Weights of a small transformer language model.
Size: width 96, MLP 256 SwiGLU, vocabulary 2048.
Architecture: rotary positions, no biases in attention or MLP, untied embeddings.
Training: a variant of Adam for these matrices, 83M tokens, 3475 steps.
Each number is 128 + 32 x the weight over its row's rms, rounded and kept within 0 to 255. Layers, rows and columns count from 0. The size above them is the row's rms in percent of the matrix's.

# layer 12 MLP down (transposed), 256x96, rms 0.0758, rows 97-142, columns 0-47
size [ 88 107 104  96  85 103 101  91  98  99 109  92  98  91 101 104  95  95 107 108 103  90  97  96  91  95 101  97  94 102 113  95  94  99 113  88 150 120  97  97 117  93  97 109  97  93]
[[163  91 148 141 154 106  36 183 105 134 150 119 164  67 145  92 137 113 144 136 141 144 151 124 162 145 142 148 122 189 122  99 150 123  84 157 122 151 129  96  90 120 123 138  85 183 143  52]
 [172 104  54 193 147 126 138 127 147 146 132 159 129 138 166 147 143  82 166 160 164  96 134 102 121 123 149 146 152 153 144 161  95  86 121 145 110 118 171 175 116 140 152 135 133 130  82 143]
 [151 107 142 141 138 168 152 191  96 121 156  81 153 118 111  81 128 141  97 162 123 176 156 174  49  99 136 122 100 143 106 124 108 105 148 115  97 152 116 129 121 144  64 121 157 123 189  81]
 [ 97 147 134 138  92 211 126 144 128  85 150  84 100 158  98 152 114  84 144 119 144 130  92  64 101 132 151  84 164 196 136 121 140 159  99 140 170 118 104 108 137 143 204 144 116 121  59 131]
 [131  75 112 111 150 103  81  88 149 226  92 114 142  98 150 169  86  91  91 120 114 139 158 142 101 169  99 158 160 177 175 152 164 132 139 147 141 106 141 130 123  81 168  72 201 114  99 120]
 [169 182 159  29 144 126 138 136 122 157 138 147 115 146 125  80 133 129 112 105 126 158 160 156 124 169 107 110 126 169  86 128  76 127 124 138 141 139 157 106 146  90 116  39 150 177 115 165]
 [143 106 129 151  92 156  82  99 113  85 159 135 148 142 123 175 108 135 131 109 108  95 118 178 154 150  82 104 167  71 133 130 168 108 200 134 117  83 178 133 189 112  48 153 137 102 179 154]
 [140 141 101  58 133 118  54 147 176  56 190 146  92 120 134 101  91  96 136 133 105 127 118 147 151 146 132 141 148 159 121 145 140 153 116 151 176 106  90  49 148 117 128 136 111 181 112 168]
 [108 167 116  98  62 120  88 136  96 104 142  94 154 134 146 116  82 159  96 149 140 174 193  91 123 157 154 169 159 128  92 183  77 128 147 161 100 158 121  48 124 175 143 164 105 157 150 103]
 [174 192 119 153 164 166 138 173  86 161 144 134 145 138 161 136 127 111 133 174 120 151 201 100 116 180 148 148 121 136 116 134 164  97  89  90 131 118  60 122 155 191  86 150  90  57 182 132]
 [158  98 133 110 129 127 115  93 201 133 158  69  88 101 159  88 126 145 132 143 127 120 147 128 125 124 106 115 124 105 109 155 117 190 106 164  82 148 170 127 188  72  95  90 118 126 195 144]
 [150 180 129 106 107  87 151 142  74 173  88  76  88 127 182 102 147 109 133 161  93 143 119 171 130 142 163 161 202 192 127  96 148 148 139 181 161 158 156 105 139 135 114 152 137 115 143 123]
 [170 197 141  97 128 123  82 142 105 133 183 129 159 184 107 145  99 120 191  98 166  89 165  77 124 150 127  95 138 135  88 119 120 113 106 216 123 155 107 106 115 155 169 137 161  64  90 152]
 [ 77  80  88 140 137 148  91 142 127 143  87 168 156 124 156  70 166 128 110 124 193 129 144 126 141 120 103 177  61  77 139  98 152  93 154  66 149 105 135 168 133 105 114 135 162 107 111 129]
 [117 162 128 135 129 130 104 101 127 157 159  73  90 138  82  71 144 112 145 135 183 118 104 140 139 141 156 121 178  68 161 128 135 100 126 140 160 140  74  65 140 143  68 148 122 143 173 136]
 [156 180 151 113 119 115 207 150 109 154 184 148 107 132 130 120 121 134 153 118 154 145 171 110 115 154 159  76  83 154 154 114 102  82 104 128 126 172 127  77 134 175 204 139  90  96  66 125]
 [142 116 183  70 117 116 107  86 118 142  69 127 147 110 193 135 133 116 133 129 104  90 112  89  96 154 111 123  83 155 112 138  99 167 106 112 133 101 125  84 164 116 168  91 139 148  93 111]
 [127 130  73 161 143 129 120  56 167 114 158 160 119 113 184 165 147  72 118 126 128 128 139 102  81 123 179  84 181 146  59 123  96 137 131 164 155 141 129  58 141 131  63 160  88 118 123 124]
 [169 104 156 104 132 145 196 149 102 124 117 118 130  93  84 155 164 107  98 126 127  89 128 122 110 136 128  96 132  85 173 166 187  88 119 100 125 106  76 140 161 132 106 123 147 106 145 128]
 [ 71 155  97 172  94 150 145  98  87  97 141 194 129 166 149 157 117 148 153  93 134 135 111 112 200  90 149 156 178 102 110 120  84 175 101 174 142 124 160 116  89 179 124 120  85  98 148 103]
 [139 142 169 137 174 147 118 111 124  96 141 144 119 136 147 163 107  97 123 111 141 117 102 141  93 145 140 133 119 178 138  97 118 146 100  78 149  83 101 165 125 110 169 164 133 155 106 178]
 [157 187  96  65 101 117 172  91 109 132 194 215 129 117 142 180 132 154  68  99 121 109 103 117  90 182 113 107 160  84 120 145 132  63 122 147 144 172  89 142 147  21  97 131 147 157 105 138]
 [153 122 114 144 114  91  68 102 154 175 155 126 175 121  85 114 113 127 169 187 157 126 101 106  79 155 142 143  94 124 149 152 111 150  96 195 131 198 173 137 151 168 109 143 164 141 123 145]
 [ 78 144 126 150 138 113  99 131 138 144 194 147 121 110 111 163 160 140  93 103 127 136 117 158  93  56 180 170 177 122  75 125 151 124 120 181 133 179 104  78 157  95 140 168  98 175 135 114]
 [110 156 142 115 137 112 203 113 116 133 137 109 109  92 174 144 150 126 140 158 152 164  96 149 127  66  85 159 166 120 133 158 113 106 147  68 132 114 176  55 139  82 163 106 105 173 113 156]
 [128 179 170  99 138 119  99 116 122 180  79  90 118 207  91  96 108 185 141  82 141 134 105 131 154 169 138 169 120 165  96 108 145 133 110 172 125 149 160 113 129 127 142 114 169 114 110 133]
 [ 74 124  85 135  71 125 150  91 132 106 116 123 103 132 157 149 176 141 147 111 142 126 137 141 130 124 220 106 127 122 104  76 144 105 123 117 154 108 142 152 120  93 199 176  72 131  60 125]
 [ 89 125 207 163 160 123 133  94 159 121 130 136 107 173 125 132 153 152  82  75 103 145 125  95 181  88  96 120  88 152 119 128 101  81 141 101 109 177  68  97 134 187 186 124 121  97  95 109]
 [161 119 132 125 103  96 160 118  79  51 156 206 124 101  93 200 100 172 112 107 158  88 120  89 135 145 135 157 109  92 154 152 113 132 139 156  77 108  63 130  94 104 144 195  95 156 119 164]
 [ 74 161 124  97 140  87 112 101 114 129 119 125 119 127 174 148 118 144 128 109 145 124  73 179 143  56 145 139 189 155 146 144 193 146 178 176 136 206 105 136 153 229 141 119 137 149  90 107]
 [108 114 137 144 114 138 103 121 147 128 137  99 142 183 142 116 120 177 125 120  95 118  92  85 132 107 138 113 113 148 123  89 134  93 100 122 123  90 152 155 186 141  73 104 132  98 213 118]
 [126 173  51 124 115 174 168 113 135 139 147  61 117 136 107 150 104 107 132 137 179 100 138 104 141 163 114 129 111 151 154 156 145  86 137  85 116 133 114 196 128 162 124 204  94  74 156 117]
 [112 160 150 156 150  42 134 134 135 180 181 136 148 118 191 115 170 148 147 106 166 114 130 115 119 104 188 128 121 150 154  88 109 183 192 108 110 151 143 169 124 208 135 159  59 151 136  74]
 [125 121  82 174 135 119 142 145  80 138 135  83 128  79 153 175  70 103 113 116 161 117 107  91 180 164 186 100 203 145 135 107 159 139 108 121 147 148  86 118 105 161 120 100 151 135 160 160]
 [128 121 145 104 136  97 150 114 129 131 110 117 108 151 171 112 139 201 124 170 143 138 107  93 180 114 124 120  94 142 109  88 184 145 144 132 164 143  65 142 180 186 133 109  87 124 161  75]
 [ 92 183 203 128 144 150 146  75 107 218  26 109 143 146  90 174 177 145 104 173 111 108 139 132  98 118  99 172  92 117 102 128 108 147 149 166 110 129 120 128 105 156 157 145 135 118 103 169]
 [143 123 132 135 139 120 125 125 133 119 128 138 107 117 116 124 133 142 125 152 143 121 123 123 135 141 131 130 123 137 130 117 145 124 129 149 145 138 132 129 102 134 200 121 133 137  28 120]
 [112 123 108 119  96 148  93 133 149 127 127 165 137 135 112 106 126 111 138  74 120 179 117 132  87 154 156 163  88 147 122 179 132 159 181 140 116 145 157  93 105  96  63 112 122 112 176 118]
 [100 100 149 105 132 118 126 135 118 137  63 158 129 168 129 156 102 142 170  71 101 104 111 165  86  88 193 136  94  90  96 152  72 148  96 193 152 137 145 136 120 166  84  88 175 104 165 112]
 [107  14 133 129 135  96 118 121 128 228  83 174 143 106 110 112 145 139 100 173 150 108 128 138 100 142 130 136  70 126  99 158 130 145 109 133 103 117  74 132 115 119 100 146 155 164 131 130]
 [119 125  80 106 112  81 157 109  82 129 100 124 114 157 151 149 161 119 129  83 118 118 124 120 167 128 133 140  88 127 140 133 124 135 132 109 144 168 112 128 141 149 195 102 102 114  67 154]
 [158 163 133 139 154 171  64 148 154 121  72  76 142 185 145 134  75 138 141  93 164 141 112  99 151 124 171 169 132 126 151  80 132 176 187 111  68 143 162 116 141 158 115 141  93  60 149 141]
 [131 191 160 134 176  80 160 160 139  93 188 175  81 105 128 179 148 159 123 106 114  95 148 176 110 100 135 154 170 143 124 118  92 178 167 187  97 122 181  49 148  55 110 125  85 178 146 149]
 [101 128 110 119 121 176 137 141 150 112 133 152  96 114 182 104 170 121 114 143  81 144 160  93 185 150 108 100  91 115 129  81 149 112 135 136 180  96 115 161 103 131 130 135 132 104  70 129]
 [177  86 168 154 138 125 107 157 130 110 165  45 113 154 110 155 158 176 159 149 139  88  96 162  95 126 102 112  95  94 131 105  68  70 160 140  94  95 120 141 169 135  64 126 133 140 160 127]
 [ 72  80 124 141 109  97 106 127 158 101 136 110 131 101 129 139 140  86 107 114 196 125 109 143 106 120 156 114 103 163 137 117 122  74 149 182 115 193 128 106 106 122  83 160 106 105 164 126]]
# layer 12 MLP gate, 256x96, rms 0.077, rows 98-143, columns 0-47
size [104  96  96 100 103 100 100 104 104 101  97 101  98 106 109  96  93 108  93 100 100 103  96 100 102  94  99 101 103  91 105  96  95 104  97  90  96  95 106  95 100 109  97 101 105 111]
[[ 73  80 138 152 203 122 115 122 153 156  54 149  83  42 143 157 124  93 110 154 127 130 146 160 100 117 135 134 134 131  72 109  59 148  87 111 129 132 156  62 178 114  99  81  96 132  73 120]
 [107 124 105 101  99 142 105 147 113 133 124 115 106 133  99 121  79  72 139 109 173 151 117 146 155  92  13 101 167 193 140 198 172 174  89  93 159  87 100 175 117 107 113 138 180 114  89 118]
 [109  90 131 110  96 139 117  97 110 119 118 195 108 163 160 161 116  84  72 108 231  77 149 119 152 138 162 124 153 145 194 108 103 104 135 135 162 195 113  38 122  98 152 117 111 121 132 105]
 [138  83 103 110  78 144  76 150 184 145 135 155 122 110 158 157  66 146 158 104 153 119  62 159 124 115  87 186 161 120 126 112 110 212 119 117 189 132 154 137 150 102  71 111 168 166 103 149]
 [ 94  98 122  85 124 113  77 157 107 141 119 124 125 121  91 110 111 160 142  84 139  60 107 197 140 158  96 173 112 132 169 127 115 126 147 117  56 124  38 158 117  81 144 141  85  71  93 114]
 [ 50 133 139 148  94 176 107 134  44 156  70 179 114 123 142 129  92 118  51  65  90 142 197 175 131  62 117 155 155 109 106  76 162  78 111 134 142  94 175  61 148  87 130 157 129 123 124 132]
 [129 113 114 101 138 131 160 162  81 115 139 121 158 128 142 126 110 181 110 166 140 154 111 151 131 100 155 122 161 115  95 188  74 169 101 164 100 143  60 130 116  87 124 155  99 100 150 172]
 [ 75 129 207 151 145 107 144 139 130  82 126 223 102  97 114 117 131 112 143  92 118 187 117 155 142 148 146  82 135 123 213  97 137 178 118 126 113 123 199 169 118 106 124 147 155 105 169  19]
 [136 130 154  69 152 169 103 102 106 139  92 124 122 133 108 124 143 127 117 111  71 185  90 145 133 154 160 119 157  52  85  96 111 190 124 120  67 166 127 125 123  92 173 112 131 204 199 133]
 [108 102 147 152 207 191 115  82 113 143 168 147 129 106 155 116  93 116  90 144 151 139 170 105 117 108 123  69 188 155 176  46 113 169 114 155 148 139 157  60 121  91  89 133 132 115 135 108]
 [148  81 162 193 120  98 145 118 131 157  73  87 157 127 187 159 121 115 145 139 159 104 164 142 132  83 163 105 150 245 175 165 153 152 126 101 159 113 150 101 105 136 170 111  91 141 145 132]
 [103 115 125 108 175 149 129 173 139 126 116 107 127  99 114  96 132  78 155 129 106 118 124 139 119 175 164 106 176  85 144 162 105 140 103 162 124 103  96 121 128  69 138 143 226 170 119 159]
 [130 167 107 149 111  77 101 123 127 162 138 182 118  84  94 135 118 129 124 111  76 140 171 158 119 118 128 148 187 169 128 180 123 170 103 186 120 152 107 148 142  86 146 121 100 118 112 125]
 [ 86 162 149 106 127 160  85 139 169 147 137 145 160 159  64 168 127 102 125 109 142 138 120 157 128  70  79 170 153 202  97 142  89 198 171 118 145  36 119 119 119  41 195 161 101 158  99 133]
 [134 128 119 133 221 192 156 171 129 135 149 108 112  95 149 101  60  77 105 153 161 189  63 141  86 118 110 114 126 169 102 114 109 171 117 116 153  84 137 134 143  78 137 124 148 123 107 134]
 [ 69  76 137  76  59 192 107 131 126 151 161 117  72 142 127 124 106  96  76 107  86 106  88 132 112 135  98  75 160 106 117 155 176 144 131 138  43  99 128 151 104  91 186 114 108 129 122  74]
 [ 97 130  76 142 131 182 116 154 127 102 112 159 128  69 134 169 139  68 144 157  89 127 138 120 126 171 171 103 120  56 109 153  65 153 130 126  95 138 105 130 136 140 156 138 137 165 104 117]
 [ 75 106 108 101 160 121 143 117 131  94  67 183 144  91 139 122 131 147  90  58  93 154 142 160 131 108 135 164 127 121 171 118 109 120  86 144 102  98 136 125 139 127 143 101 115 181  89 124]
 [125 112  90 124 139 168 145 123 119 150 159  86  87   0  75 165 157 132 129 137 111  74 142 177 131  63 122 120 154 190 110 173 135 109 173 129 116 106  79  94 150  86 129 109 114  89  98 125]
 [183 146 141 176 109 196 114 104 182  74  91 158 123 157 109 169 188  56 137 138 103 110 151 189 172 124  93 106 127 153 127 115  95 148  85 166 146 109 132 159 151 115 116 140  75  82 191  74]
 [144  81 174 177  98 140 131 119 131 122  89 134 154 158 170 157  79  59 140  95 103 174 180 170  92  95 102 149 154  87 150 138 127  99 149 120  33 111 138 156 171 120  83  99 116 181 182 124]
 [ 76 159 128 129 124 159 124 220 136 166  80 141 107 148 158 143 120 129 123 145 145  96 114 144 104 193 165 155 111 132 150 191 105 175 162 126 130  95 138 123 155  83 122 110 103  70  82 136]
 [ 96 123 124  73 114 228 118 182 137 177 169 133 118 191  88 184 125  94 136 158  83 147 101  99  78 123 100 137 138 128 181 132  95 158 125 136  65 110 115 174 100  94 174 152 116 114 148  81]
 [104 141 140 125  99 155  81 183 138 113 121 153  98  44 139 131 130 128 109  99  97 126 116 136 172 135 157 129 111 147 127 131 140 138 100 200 105 156 138 144 108 101 155  83 185 126 158 144]
 [ 85 142 120 147 139 110 140 149 132 129 105 138 118 185 167 182 134 121 133 139 149 212 145 185 151 150 111 140 145 108 207 172 100 141 101 154 119 131 122 145  77 118 176 122 175 173  90 131]
 [ 70 142 143 149 153 143 135 137 151 102 100 144 178 109 100 155 126 127 127 100 158  99 114 164  97 136  90 118 173 115 134 174  48 156 122 138 139  94 107  73 163  79 126 151 179 107  52 152]
 [114  99  92 173 164 175  77 152 176 171 168  88  85  93 137  93 118 157  86 104 135 171 152 132 116  90 100  96 121 147 122  76 125 199 115 201 147 132 170 114 102  74 136 128 120 172  82 158]
 [150 117 141 177 119 167 116 110  94 144  37 108 104  73 122 118 116 143 133 139 139 125 190 114 102 165 109 103 186 136 170 147 148 148  94 156  91 130 157 108 133  97  86  97 140  79 108  96]
 [ 95 167 105 113 149 188  98 138 147 137  77 142 112 115 129 144 138 158 141 130 126 103 130 121 102 122 124 117 151 120 129 118 186 127 140 227 160 100  81  98 130  89  91 146 140 129 116 127]
 [148  86 172 113 112 190 142 119 109 190  85  96  85  61 163 132  95 107  98  73 108 143 136 134 116 130 105 111 119 109  84 111 131  74  70 116 191 154  92 111 151 128 133 114 104 111 105 130]
 [107 120  63  86 133  85 154  98 123 143 122 164 103 136  74 154 140 122  65 110 109 147 132 147 175  70 140 116 124 196 140 114  89 118  98 122  56 182 154  90 130 103 119  91 103 190 117 110]
 [185 154 178 123  86 158 118 141 148  88 108 185 116 138 156 138 140  78 106  74  95 118 145 201 149  95 117 166 115 127 116 133 157 127 138 204 155 126 100 143 126  88 135 120 137 170 166 142]
 [ 85 193 120 123 198 155 105 130  81  85 110 139 174  31  84 147 155 152  97 108 126 202 118 156 136 106 176 117 143 107 113 101  83 108  90 172 107  98 127 116 142 109 100 105 108 126 176 106]
 [158  90 131 123  83 123 133 113 122 107 108 127 147  98 126 164 152 186 139 105 157 155 153 140 185  82 143 158 170 166 118 100 165 149 139 119 161 102 143 146 115 113 148 146 112 175 210 110]
 [108  89 119 143 111  80 150 118  79  88 119 120 103  89 144 167 153  70 110 133  90 143 132 144 182  53 121 165 139 149  90 109 125 181 110  94  91 139  96 137  89 103 126 174 177 147 103  60]
 [158 138 114 154 104 207 137 151 106 128 108 114 156 158 145 138 137 125 173 129 106 146 188 138  70 151 101  93 143 163 115 100 106 118 102 148 158 131 129  89 173 136 129 139 100 114 127 108]
 [128 129 131 139 157 133 130  96 182  99 102 103 124  63  83 141 130 115  79 124 188 115 108 172 145 137 175 156 108 135 142 169 124 172  61 182 146  71  55 175 147 113 108  61  83 158 148 163]
 [134 113 165  78 172 150  49 112 120 116  68 217  98  52 202 177  85 124 158 141 114 172 107 123 130 103 140 115 149  89  72 119 104 133 103 203 108 136  92 143 166 107 105 118 184 120 113 154]
 [ 83 128  91 132 157  78 177 199 142 126 110 224  85  87 114 145  92 151 125 138 178 149 151 154 147 113  74 134 131 175 114 121 142 160 146 143 156 101  89 153 121  69  91 161 128 159 116 108]
 [119 120 155 122 120 192 108 167 141  90 149 178  66 132 110 130 158 104  80  95 115 119 155  98 135  98 100 100 228 160 114 150 100 152  73 126 130 134 160 114 149 122 113  87 151 147  94 133]
 [168 175 123 114 146 161 149 119 146 176  93 122  53 181  51 160 100 115 104  54 172 159 129 140 132 121 110 144 118 149  73 131 124 148 116 132 115 136 128 158 109  54 183 112 134  78 164 145]
 [133  80 104 188 113 152 128 126 131 130 156 146 100 171 112 167 127 162 155 100 155 118  75 174 129  54 117 150 173 188  78 161 126 169 133 107 132 171 134 136 114 110 117 164 138 125 170 148]
 [ 79  94 196  94 201 151 116 157 128 115 167 113 104 122 102 156  98 163 146 150 115 185 114 143 125 126 206 106 142 101  94 135  68 157 121 126 150  97 164 112 116  91 176 136  87 189  82 107]
 [116 129  94  78 141 137 140  93 129  95 138 136 156 115 115 159  94  68 167 154 102 138 103 145 184  71 158 106 133 128 149 142 157 206 115 145 131  77  99 102 150  89 140  45 134 119  90 128]
 [132 156 182 111  92 144 142 144 113  95 101 164 103 108 172 171 106 123 132 113  72 152 166 133 117  67  33 139 138 138 152 101 148 114  97 145 152 114 104 123 161 137 123 118 175 172 169 117]
 [116 103 120 127 116 111 140 146 128 152 158 156 101 148 122 138 175 129  57  94 109 134 139 157 102  94 131 151 174 151 101 107 151 149 156 140 138 168 103 137  80  89 124 169 193  76 170 109]]
# layer 12 MLP up, 256x96, rms 0.0794, rows 98-143, columns 0-47
size [121 101  88  97 111 108 100 100 108  95  94  94 100 107 101  99  92  94 113  87  98 102  95  97 104  94  94  90 112  92  95 103  98  92  98  91 103  98 118  99 100 110  97  92 100 106]
[[ 71 110 108  86  80 136 114 161 104 158 110 123 183 110 144 132 122 188 153 116  98  81 103 131 163 132 126 103 145 113 147 120 187 105 134 140 132  65 108 133 137  87 162 155 169 154 117 192]
 [107 144 168 110 150  98 160  93  84 124 102  85  84  89  93 113 151  82 138  81 108 136 153 145 120 125 147 121 132  97 104 155 168  90  78 158 105  96 133 102 137 143 104 161 149 143 169 154]
 [ 99 174 174 124 114 133  81 127 114 197 137  56  90 137 160 115  68  82 153 168  87 178 117 100 173 119 110 148 128 107  70 206  82 135 113 131 133 143 101 186 104 115 105 185 104  57 158 124]
 [122 104 204  92 115 118  86 148 128 168 143 160 103 143 123  98 164 111 149 122 100 148  75 131  97 148 161 198 106  98 154 147 138 134  98 127 133 131 122 110 111 195  66 163 143 142  94 121]
 [118 134 148 113 156 100 159 178 139 132  98 161 128 143  99 103 154 169  98 201 172 202 111 144 106 111 114 121 116 181 169  79 150 148  98 111 171  69 134 143 129 150 169 104 139 187  78  90]
 [126 142 166 100 213 164 142 128 109 129 133  62 106 115  68 104 161 111 144 163 160  78 119 101 138 174 176  98 129 119 214  96 143 113 143 158 140 155 117 110 124 115 155 147 131  99  83  96]
 [160 141 155 127  80 119 102 117 175 108  82 138 138 155 152 186 136  79 188  75 146 183 140 128 131 107 174 169  71  81  84 143 108 136 123 136 172 106 204 122 144 118 167 116 137 120  79 115]
 [115 120 115 116 114 112 117 157 151  77 150 192 146 200 101 148  94  76 120  91  79 139 184 145 121 131 116 176 137  99 125  95 137 182  97 130 122 178 157 172 162 158  92 107  89  69 102 124]
 [193  99 178 176  82  71 108 122 109 151 119  87 103 152 117 117 129 145 129 113 141 177 146 147 162 125 120 115 117 118 110  90  98 125 160  87 123 110  90 111 122 109 190 153 123 125 127 109]
 [185 138 141 164 140  54 145 147 171 147 109 142 126 151 108 139  84 114 151 100  66 137  79 141 136 130  53 173  86 186 118 165  67  69 158  76  89 127 129 176 135 151 158 126 153 134  72 112]
 [142 178  86 102 145 114 138 127 146 110 109 105  87  29  90 194 139  78 129 148 106 119 160 129 211 141 124 152 151  78 116 169 106 126 119  97 127 156  58 153 130 128 104 133 179 111 144  96]
 [103 136 137 110 136 110 126  97  89 122 155 113  85 108 101 143 161 133  46 143 199 133 179  98 132 136  90 101 108 195 133  53 172 165 137 170  83 174  99 166 121 139  87 112  92 118 129 130]
 [153 129 149 100  46 107 141  69  75 106 132 118 142  76 147 102 127 155 143 128  30 157 109 120 152  97 208 200 179  71  97 109 141 133  88 195 137 157 181 164 140 147 162 157 100 131 121 101]
 [ 77 121 103 119 128 195  85 141 134 130 156 130 171 146 127 138 113 119 178  76 109 127 118 102 103 136 104 198 118 142 121 152 153 177 124 107 167  68  55 102 120  65 185  99 158 104 135 161]
 [133 167 125 124  86 150 109  97 151  65  95  69 146  92 112 113  92 101  92 141 168 157  84 129 154  80 158 120  81 105 117 115 154 152 105 148 122 120 122 132 161  74 156 166 118 194  57 166]
 [109 147 125 127 139 146 111  95 106 136  68 138 135 125 133 129 137 140 198  62  78 167 120 136 104 144 113 148 107 158  93 156 124 104  96 145  78 148 152 122 133 105 155 135 139 121 121 137]
 [125  47 110  52 155 141 149 163 117 133 152 125 126 134  86 130 133 180 147 112 134  48 127 158 150  98 165  65 172 141 130 154 120 174 101 157 169 135 103 171 106 103 128 144  86 121 113 160]
 [147  94 143 116 106 118 115 120 127 162 148  89 128 187  95 144 137 112  62 165 174  96 136 130 115 144  95 112 158 125 128 125 112 118 129  87  71  85 167 137  99 103 122 184 130 106 107 100]
 [200 118  95 114 171 154 145 142  68 140 174 105  50 108 106  96 184 110 137 140 121  84 120  92 144 138 184  81 115 114 138 133 137 168 131 136 140  95 112 106 166 155 157 107 107 106 141 108]
 [111 143 163 103 108 163  98  75 164 144 167 127 143 155  71 120 142 114  81 151 101 174 184 102 141 101 124 115 152 161 155 136 143 146 157 149 141 157  86 125 123  71 157 119 137 233 102 185]
 [108 166 121 142 176 122 106 181  96 161 109  86 142  70 207  90 111 116 122 136 120 177 146 155 119 151  69 149 101 164 147 135 140  92 156 142 124  60  72 125 133 180 126 154 167 145  87 153]
 [173 125 137  91 193 121 115 116  74  75 153 147 160 125  96 111 128 182 175  74 132  89 150  94 126 135 129 207 173 138  74 153 124 125 127  91 123  83 136 135 109 133 142 126 191 181 127 112]
 [120 109 157 106 138 169 172 104 113 138 133 147  44 148  45 141 147 142 100  90  73 128 145 117 142  68 149  71 125 108 132  97  88 110 108 160  54 132 166 120 107 113 131 168  80 121 138 122]
 [137 138 138 120 102  90 135 135 151  87 122 137 118  29 172 110 120 128 144  65 138 144 148 129 167 168 156 157  46 133 134 124 170 118 126 142 153 162 116 164 133 122 141  92 183 114 168 167]
 [112  96 114 131  85 151 141 116 157 168 102 105 128 105 199 119 144 157  83 199 174  86 136 136 120  92  72  95 145 178 147 150 167 154 150  99 136  89  65 105  96 107 122 177 158 108  80 148]
 [136 126 139 120 111 122 120 153 136  99 144  97 145 125 125 140 129 144 100  82 138  74 152 101  73  84 115 132  83 138  85 177  59 108  58 120 144 142 117 104 181 157 137 110 153 136 173 182]
 [178 129 147 163 223 140  97 142 101 190  81  86  75  68 111 103 110 107  95  81 131 139 168 127  95 118 136 150  84 106 153  68 192 124  92 153 137 113 145 129 109  96 145 148  89 139  70 127]
 [123 144 106 180 125 173 166 128  32 184 122  76 114  92  92  79 113 117 123 138 115 158 207 103 131 178 159 126 133  67 113 166 185 121 106 156 111 130 144  97 127 156  78 103 133 153 142 129]
 [154 138 115  96 132  68  82 169 117  92  93 143 168 148 126 107 114 156 169  95 141  71 118 131  97 184 166 137  90 107 130 121 138 111 123 184 187 116  83  87 105 133 113 147 125 149 106 177]
 [ 99 129 139 153 142  87 131 190 123 165 166 172 122 145 140 154 103 167 126 116 136 126 109 147  79 154 123 113 150 111 154  95 126 127 164 142  79 173 159 146  67 130 167 146 121 137 132 156]
 [ 75 132 106 133 162 131 139  82 139 103  82  87 158  89 105 152 108 160 126 116 106 152  87 167  68 112 130 217 137 117 155  81 168 111 126 156 115  90 159 142 128 141 110 152 120 119 110  98]
 [145 201 181 164 117 106 128 156 123 113 123 159 137  83 126 156 107 145 128 116 157 117 167 149 118  80  91 164 134 106  74  80 167 125 139 115 193  97  97 125 139 145 116  99 155 126 128 177]
 [164 110 110  76  53 123 137 102 165  94 199 103 136 127 157 126 140 136 133  86 149  69 204 129 144  91 109 177 123 126  97 107 194 105 111 134 150 156 110 127 103 108 138  58 160 144 169 146]
 [146  88 106 106 131  96 142 142 139 124  62 156 150 107 153  96 120  63 176  88 147 140 145 199 114 134 128 136 127 148 101 132 167  99 117  78 171  63  52 158 163 118 106 116  95 105 153 106]
 [ 95 189 187 130 103 123 145 142 123  81 128 133 127 149 168  87 146 137 146 122  70 130 153 148  72 153  79 136  68 129 133 113  88 100 164 108 140  72 168 134 115 120  93 160 172 133 151 107]
 [163 117 110 131  69 127 127 139 158 175  68 160 120  79  90 141 145 172 149  97 123 102 141 135 128  99 140 101  81  82  60 150  84  80 101 113 157 126 139  77 172 152 118 139 138  67  67  82]
 [137  78 111 129 110  90 123 124 140  90  69 109 185 100 136 123  95 103 105  92 138 150 103 131  79 114 110  98 132 131 131 119 176 102 136 107 155 128 189  96 148 138  27  89  62  75 155 136]
 [128  85 116 174 103  99 184 139 143 145 168  80 163 188  62 108 157 148  60 121 106  78 137 135 144 116  96 141  93 177 130 183 119 102 144  72 107  95 117  87  74 139 162 141  94 144 148  92]
 [121 115 100 137 108 151 112   7 125 149 167 140 149 136  73 125 155 153 164 111 109 128 149 123  79 140 130 160 202  78 148 125 115 134 150 112 136 131 161 133 125 104 127 107 154 167  72  97]
 [122 119 179 159 102 155 138 132 116 166 167 138 116 112 112  77 136 150 104 108 138 120 141  83 156 101 143  85 219 160 100 135 153 121 101 122 129 145 102 138 134 139 130 128 190 163 137 179]
 [132 138 161 132  81 166 131 155 141 166  77 180  96 152 164 148 123 125 109 147 163 169 113 131 180 196 146  57 127 143 123  89 114 156 107 146 112 175 159 139 121 147 117 129  49 105 101 100]
 [132 117 141 185 162 143 150 142 150 115 121 125 101 132 109 133 154 124  61 132 153 107 131 121  97 107 132  52 106 128 157  61 167 171 131 175 140 142 140 140 123 119 187  68  79  96 148 117]
 [126 149 102 139 169  72 185 131  86  99 164 153 164 106 112 130 164 120  76  90 162 164 161 113  98  92 139 178  93 107  92 145 100 114 105  76 101 105 101 160 153 109 101 129 103 139  93 160]
 [150 170 112 147 170 113 140 121 158 130 133 140 165  89  88 172 133 158 112  57 201 150 133 129 130  66  79 137 137 151 136  62 141 139  94  70 142 144 183 114 142 114 107 200 168 109 103 161]
 [115 150 123 129 149  77 102 118 120 143 129 158 100 123 113 119 132 121 120 143 121 149 158 131  66 112 176 122 140 199 168 117 141 150 137  97 194 150 139 147 100 118 106 118 112  84 180  76]
 [ 83 128 135 157 140 135  79 136 117 116 114 168 113 163 140 132  80 136 236 102 171  91 140 126  84 116 129  95 112 155 112 155 149 133 116 104  79 145 120 158  78 138  73 132 156 116 121  93]]